Each number is 500 + 50 x the weight over its row's rms, rounded and kept within 0 to 999. Layers, rows and columns count from 0. Numbers have three digits each. The size before them is the row's rms in percent of the matrix's.

# layer 5 MLP down (transposed), 1536x384, rms 0.116, rows 176-187, columns 0-191
099:534554521530589453535476519451522473518409603519583466453466507559461540405502491365489485476657518659498416480474471514601561565528405454549512450482522449484567437481473443486454541506481498527475437459450508538501527595563597503435448466486495423565527438555518553488470455530469456547534453619490465499458630554452455488471565497517558494511406514505447491564449545611510528502499513536479409457488539444440414501531559567525392560414507568401440462461479430509384595517482476477412402504481551519454504496546439515437507390490424549501518485526465483478550466505498466549
103:460561523521520513510512351508444500463561594525493404556543403465414521566607479433456484544536497485466523464488478443491512479475486506476494459476485494514520486602619450514425389368428419534558432487519510408532526518571539565527546392496503495507452508598461382416511572486414575432519528500549611406469360401523507474487419485492529444483521444463474568556530541523510489490495565477545557553565503583535560503504604509508515492546530468423496513495463489486518477526545462536488506533510500469540421433514503448458453576530448523499571502499476478445493454358517502494
104:509555461428464495537489447579511443434490449525411607622469483472482535479458518518444527519452503587456473542480500507500454502598478485431524366547512460492513437532578524476470567446504501585492576524490538533410564622448498547563505536516437534433591553467528455524520493425495582467569532558545549555465500489512547423487549551463433526472409536512496592422528517612530460572480536554499407495588480496535512496496496558446534552512577518611481456541552435561519498456508539467462493515520549528566430613543446464441534488456427505502435519506476490417558460509511509550
092:517497493570544487489488481503522529545491479452625498495533569550511543537452479551444535542521530472409524502448460472484539536538497489403584421565529465546500506582336587445542603491528481465515420571557461423480500422546574386567436543503469531525473560544537464609545480456421573444429492579511480450697575526507497455516532523447557514508500482569474585477497610555417479444544510509506487512555432358489467495574441485544546526449552453530493590474532520533511406504555499578493545516527519509521492465437459528501403452513543491552422514457507476544563425494479508538
099:423544558515467536548527513390535480548447447479514514547525509464461573435453425509460447460507485484483470452422472500509488524460642468542488450514517417482585435500417418453516568518547370584481580536450559518504534421535551526531589436529459390517423563514570409524500463531553539482650562514472519532517397407428486477472574561480515519516561491586495521507484485595517467414508547492400525552402547564522495516528428497469502517491500514497448563590472457470572534528515496476423519528436516464486490500528547443494535532460493502433489523518473476519463436503545448558
096:500522595532519485582490483417547578511524511410614596482442553545504464433448492487467457516460527486439496482535482486526573456517461504479559594498486587486477469492490470546506505534613570578528446513579534392520473524497532492455441515431528504560562529480417492512408445471549461594550486522522456578517467413497490606510476504530475506551507457516438426561482536483512528477629597450514611553513509547459554452500518512534517461509483419515440496471542482476503471433498479525560466504541577371532474461451467452503456444488479443473459410497505541482605524449477515530
096:565461517582442519486535485579344512487509475567589538396461534390479482422569553448425503471552551530462489490500473440498538475470504578496426571533514581527501520424475438440450437533518497411467466454433539505552546540526538531502542472577634566462515482515445508485450454482512341455465507451505497482528518513514472523544436488497466516424542436498495487506507526487505464450541365530518531555564509526530492369531506555519433465518531398404499507389563516449527530521641441558483549479542508467527462431526448482550466508487519406466532577416514524487463545551564565503
096:537536487481525483538519544528534464520520444456521482475550467481442514498464430476481562509587555505530468460466445464551579551564438439557476484551508579417535583448415486472430555507587489451523554398498540408603426558537456514525528439556507399444455555567421533371542417529421493460529476409497539524441475447512383445522412474630467515482494420421503433510420560452515530506512476456526484511490485502558424434457516474544574454517489505541450518412434462582512409492536505514463572578456462520499517434563516498469433518530478461561461444550446495446470517557475497399
098:533447481562555415516438389498471519504496634453565484521503511519569512508592484499558529448502483557504497487471482462452523467437628466500464441488570548521461524483530454450412449547518541528539482464576490494523526565476523579436524486544491470495602438430456555471488456522507412509488482440483574485533452429446453478517470573455428473486507455508462472569492547395526514482544457438466445521486505392512484444455522604508508471534435479500453563533489458533489461455506435552479574501476467552437485427538520471534505451481474501532545506527482465492476513593441478537
096:410508516576490458454404379445472419531476539436534510529545425548598617483603431529497530423549441492515489524502456455514506553485504460512525538577454523500484505482486444536481394556472440547491504422503535454455455506488500458399559476577525475528499556481451510464506467482618450507570552570438555541539549526459497472490504519545501477444580438499477452557566444482558514534531419430451475555525552450559538441537528477508424509499562476444468498595575526464511499448455365497424572489470586550465455442417556470573502424490505557421416516549458538466508435545574486490
102:476492526472419427440574505475564511498555535512439466479506442520503497484423461417610578482412514452469474499462424490488479415393551457429464597606551528474530553570570513571493497444466392428475581563539477562489584529572543478527507530461411361503466519446517487447508483422478499446472533544393453506523467453484550491537467547442572433593371512531423515505475537551342426509463577550493527454453505502574476432571509470465590517479482456484442499543596478374472541455449507517461494512560467484487511466527556473562387446498532500485479473486427531566486422528470550501
101:489526521523490524393429517478497502495498516489560502485525516551427505476534544516511494552511591574522432553527496465445464420449534601493535438503406490455523557478556526555533534403454510496504452451541488496447509472552480484477461470483371489583364512485530454589558556481461514607548510521527530560514459426532593545544444531541524492509497487587412451475593474434581516454506632563489514468443472526503443402565473503482439570451480610572515480469496496570548436440570393459516433524508442516527471444370462464524462480507487486437519506527441549576513443536536642488
# layer 5 MLP gate, 1536x384, rms 0.117, rows 177-187, columns 0-191
099:441563519474552373503601485537515500529393577468455436504527432509519519487538460478593575426511436533465475564601539468586535514448486495500497451486519492481470543453467531473493447457443502473518501492525479431452451575593503570519520468434458457460550566459451559469528452547528514523453424520449459520451476352463612553529433564504610523448444527595499590442439443514590422499502504523511537455519505480425494530511488504515467612466504502540510532463511580484488508410494584496525579508473488589382544577496619466616434476434524577503475391610490488471475489526465427440
104:539537417555539392429622556561518503547509565550481480547449603543461516486509511550491498560522452443450538546446511568447558507512497513460454564504542506496441510450509456448502465555675543440476519466385491509621515489496452515528506543455599452474487462521450450446500402533504484438536463441432578409550499542473500627562499445533520425474521531614411418373482536526546470475472448563439581588514525460510455593593518531517508492432528532405594529492484457598507462519544514561480501481477504549501472527483461458526600542534457457540354490554506494522551561441459433540
096:469571432556417507451424476546457520498518455491562442493543557387545478420552516522468463497615417545532614485570476538573507472511550489507522503401518502516479414476519472543428481431480449559538435522535504519590436525511445538587585540484483539487452447367505594430577622532518500489606484484455430561450475541384482469509483498535568471490494480530539475551533525547421482462460534595484515474604482505501463490460570564558461450540578529404541539499492568404526508400482538497532623472550416480500495589529436535551515573480575476517519571493461471500511501631479454485
101:394568550516459498484593559586430518549472497476477575505486559487583493488466473438580490592523453510529481540534475463497502508592485508449391553527560518549449566548443544524538494431547548437464469429557456442444414518463474492503508579386417507478440551490507489532513482533557505487459453479518522623524370537490579545536453443500485550457464511590502475529531575519502531508577500482550524451557545573553510531560416444542562482602347421491424376489552525476578564426529549524512496507533457510533422430472461512516529414509472481533468452434562483533495520579479539473
097:417492482397513441443434605533382570521503489488534514527532523514506448581595481487427473525539635586494553485452404553480557453588568499529466518459507499568534451436425533558450509489595535560527522468497472509512469565565477477531449504529623495480442414436460570389557549490550499559504532535578506535432503478368470480512455565472484488518475486552476467563518481456520523484466475481478546477542507502487509496568409430618542545479436434435519567398508473501511544528475524527494576471479523464515539416542588526473526568536518523512390507558477576405534511553443487455
097:500443564597539454456589448547371478506567515439523551600453565428585439455549569523509478434511505501553504476518501494581552439532492523430458548492542546561625488491492500509555408440474508442477570444414472501500467528505598477593515478503534659572579565515470401450476419520512486502469531458535471656560500515508553511499543558466481536474466471497436549488444469589549462512538489513510522516482505497534477395487547427502482518519478385510562481574520419436478514463548389408551554479529542558465470464457478511536462606525487460529447474490493490469621490551568485487
096:475466485597551546465513422389491513454516409538547466511530473433597540495576423506477555478555571505463418550514483420576499476553452556628482447488525538408539490549408465398462489561462486538487463435471582450539512479532478451512551540523440361516457486502475531489491560502482525462503520478489499633506483540438466568591459577482578534510532492594489495497548500567553552607522438377448545455485524431521497484538537484520452410548630575348516501386512534539624564548508490531458492557574448546505584477493480461447501473457560433526500475436458552454587533532486605448
106:539579473557498509434503485553380583524482435484475521475554529644481475554534534494501432524540531483548453613581418514541525488454449540483502545593497472468521480467530579542466466566433492531502467593449525393624526429466447457608516521463532491491535528474439511503494513476476503403504485486528523492631528480493487558564523513437479436476494503614544422510525569558515482497479466481546532530507503434508460562465427494541476477541548493483522540484478487521472462461706552466477498518457502545477522563399396523534487431421521518558455529460542406503547570474472483442
096:475494400501468579326527420565568505499481445429552414483581546495524530495469498615464426621553506452602457609565462514473477486467482557515557511579487459480468462564451500428572559514496458519429541487418448527584515502437493518538489521501576459426510494546519510415531513525526423446510485471517605543566571462480437542517530447451484487520547450541484485398474423577479504433592545479536490581455537534528557521525546520593537402551642549513444526456485471512465454478526479527521473494508570646437504532509460517501480489408468463486492488488541401461530581548535484561
101:529505502494496519565464429479410603450537557518517543491499466584394440467497509543541534576556504471470495595438433481459525488620470529503450641560462485441464546527430529555573665570479570516474431501529392545456560492468487440442469572431441509444486382558594463422524515592485587434555552544492476522513492512532582537446567446513554504520548425518533562483534457513516578448523464479591545492474521561449525565511465535543565462505593573593439467432493513535492477416557475487496482555563461488570491504551466486477510509467494528498442517544487469438454449473493504420
099:455560477571516572590642441566588480550451487543377506539466546521467544426499406440589434585439481506435476523547545458517518500439534454461475527487453520461489553509537477485514565541467447533491504545606547540456496605509490397500449525411507559514521573520581593548417497489498484455393496436519540528546536534530477479482449420519519515586502534464457403494454505609461519527569388494451482504482602489534484519465499527531601455516465532443534447439585548411488451526527536523466483537513524464481509522510452380508603467545436461531432449466453517520506463459466564500
# layer 5 MLP up, 1536x384, rms 0.123, rows 177-187, columns 0-191
099:487437501473458561565569529470435496488531480506482459493411453595534520361420506544567593472521487472506485561600478585489514565456589462439480525500508499533530437430383626497548495557555579437531555497411550596475477487573447485531441635493476427439557519433494551479534475586556471601493474466438559546485552444563491540514503534546469590556449569507545455381467467595508528458456485425523473468501490435413481517566479580450520607448494508453516512544510520509520550511581487510422486517462481540506475506556615440423489464474493493471441571542494502560469465561491502441
101:522454553507394525404528507450480572503508490427576546412500499531401427551510524436587445524509558457593440427527451554502516482494484653466499539436511543441534456518516491609495502513450488561466475449492450460514493477481559484534414506435480487478520565496478498549527512515501429457416440439464629502499515526481562496580440539550553515484539515442517491573514468422471536435477487363479591447504519517538495504478518450497467595514521547525422495451488472521470553515550553560512493507509487473498518497425516543619521442484577543542559536462583472491487564613530482470
096:493544517436462502543617477504524365486545529527471523423389482454428481462507532511517558380442404479448430491402520528555535477459492603607449477499578479418519554477476466492476426509405475512528563505544562464475528395490435615420537499434506402482509472404543490474505487431612487401531454450483429409442571444612479526428467521507522476488518482448501536398593461516507548523550490535461528458471481501503579482544533495424481535439504575490416549500477506445538506483483516439480486536451426448417511511538488534412509555490403476471481527541456422579462508380512528482
099:461468522455394471526532567626467523595530630576485484489447537542496448499477453530550510568511426515480582600566548547454437449467498470479478543542519484538522605428547479537535488498531524465427518496514432487482471519538508506467492558423571569495503534518568453484561516525545529487500521510519485507434474569506504562540459483493570570449509551559528490458521553501403464500476535616592555499549503546499447550537473380592554445618546472514463443458396474478498561516500500552532472556566553529577442429502514568463506399503509482588498437467514506520507541475537506502
091:450488544480495553490471602483495466560460472428498496462532428477483513483480399471505547437617437490482535551429609532597374491435491574576547496481451470499472497504530462410391568550430470660445438547487463484492644521450586502531543467509490489513471562528518483504474556540520428442455459459488483466545528506495566502482537514425484455559534510474492541519495471512487527576605479530484476560451496465521443514477633547477391554528538665496477549533470573543464468573511540492405457506541464497479518469558428541469435485376496575604541557547409453517528467532504498471
097:527590525606537530486462547520451507555543530511575524573504494480490506500519496371502444472450491505444511487570462539448490435571457522430560512527453532432487513562495422592516479534496497503460506473481487547541484478443436534490495513474549390545389556417559477462409436480538479441546434441469403540398521521457458568455475487369451508552514517423608427476523578583564469451523403529475503458494502532518501504453536423492467522515446537429544519466426527447505545494538454448498478456433511574440505548466503580504495487558456560525566496496486417487542480439458494511
095:610482545522527440401509388533604474500527484538519463540584468513512533470392494513567513481464503496469506522597577522498529513433502523481508458457515504523544448509555491456580409518557464542524560615417436564459513509511548521447463566447428402574468500424555496509488542492527471565512489566389574498468477631555535462454482480463587557563489612549454475418534417414606508534509422404507550488489556463476537460438567430520462553518486499552528485553529583469519610517575488523491454471532473482511522479442442465506567471441441500547468482407534526516553558439546562575
107:493474551445496537603428496443499533545470537522469525491457496453528452593601530380574537495535488453472557434477483475517471468475450473473491432490513603492439464604484506531503556574448460427544370448565496509477479446484615426536519555487442496552384552614553506584447532430613525457527457528540516487448480555463598515475514525503503483647503477494539547430540443517569527552599536505550511474460493515572489510467456480477443565521475483492521471492481463507454591495463543470588470501484523508485577500626541513501551570526539543496512445509540501437497487568575551495
100:508461630405468428509519575467536450608499470561457475499476518464471441444455471504492470521499352439518548544487542454530452539588489487468454346399467495477467435525475431440476497437510598484485466541482528518505456452578567415536508458501449534524471449453559488461519458486445552481477483482491481562460427537538410504485492565512523533527553540581425570536490551438524462546436501507472549413421514512483480507530448564506522453554470500480509483469551504513526563455472528400566419504538540436538578442531464512521491602558541474518559453463526466556464437446435474476
101:530567516618461561458427439511463519542511519461485621446491478575470492621529539508589438600487531503518555508510474600502478522590517503575458526423498486535642510469439538481519550551461544555529445568463488512517556454519536469505432491493511543412536445529509611525513449493543482496498557448558556383468517480535505481551517494593469483452552512544465490428430442463508486469498477494368472499488421544394500510477577484549534453506568616461477473524548556627516390481535472400522498494511436407557475588516431488490546435430493583474491498456576520412523527458565471449
098:565498486508521387451499468402526475485525494487508485591578567463495493503502467488417470523499495492499551452472542438440574475579568485478406500478400501482431535495485448519447554467497489500434526517514506579506503511498461428541579507542487599458546525479491537481574516549463598360490554504500536500577509493471546512499517528429458501474462534443413616472462451482425449524525463494568488623511442463481451519510579378445466453433468427528565461409530502475514489578555584561504659480507537523458529460516520470412486497433479529496494524447493538506503476390435466521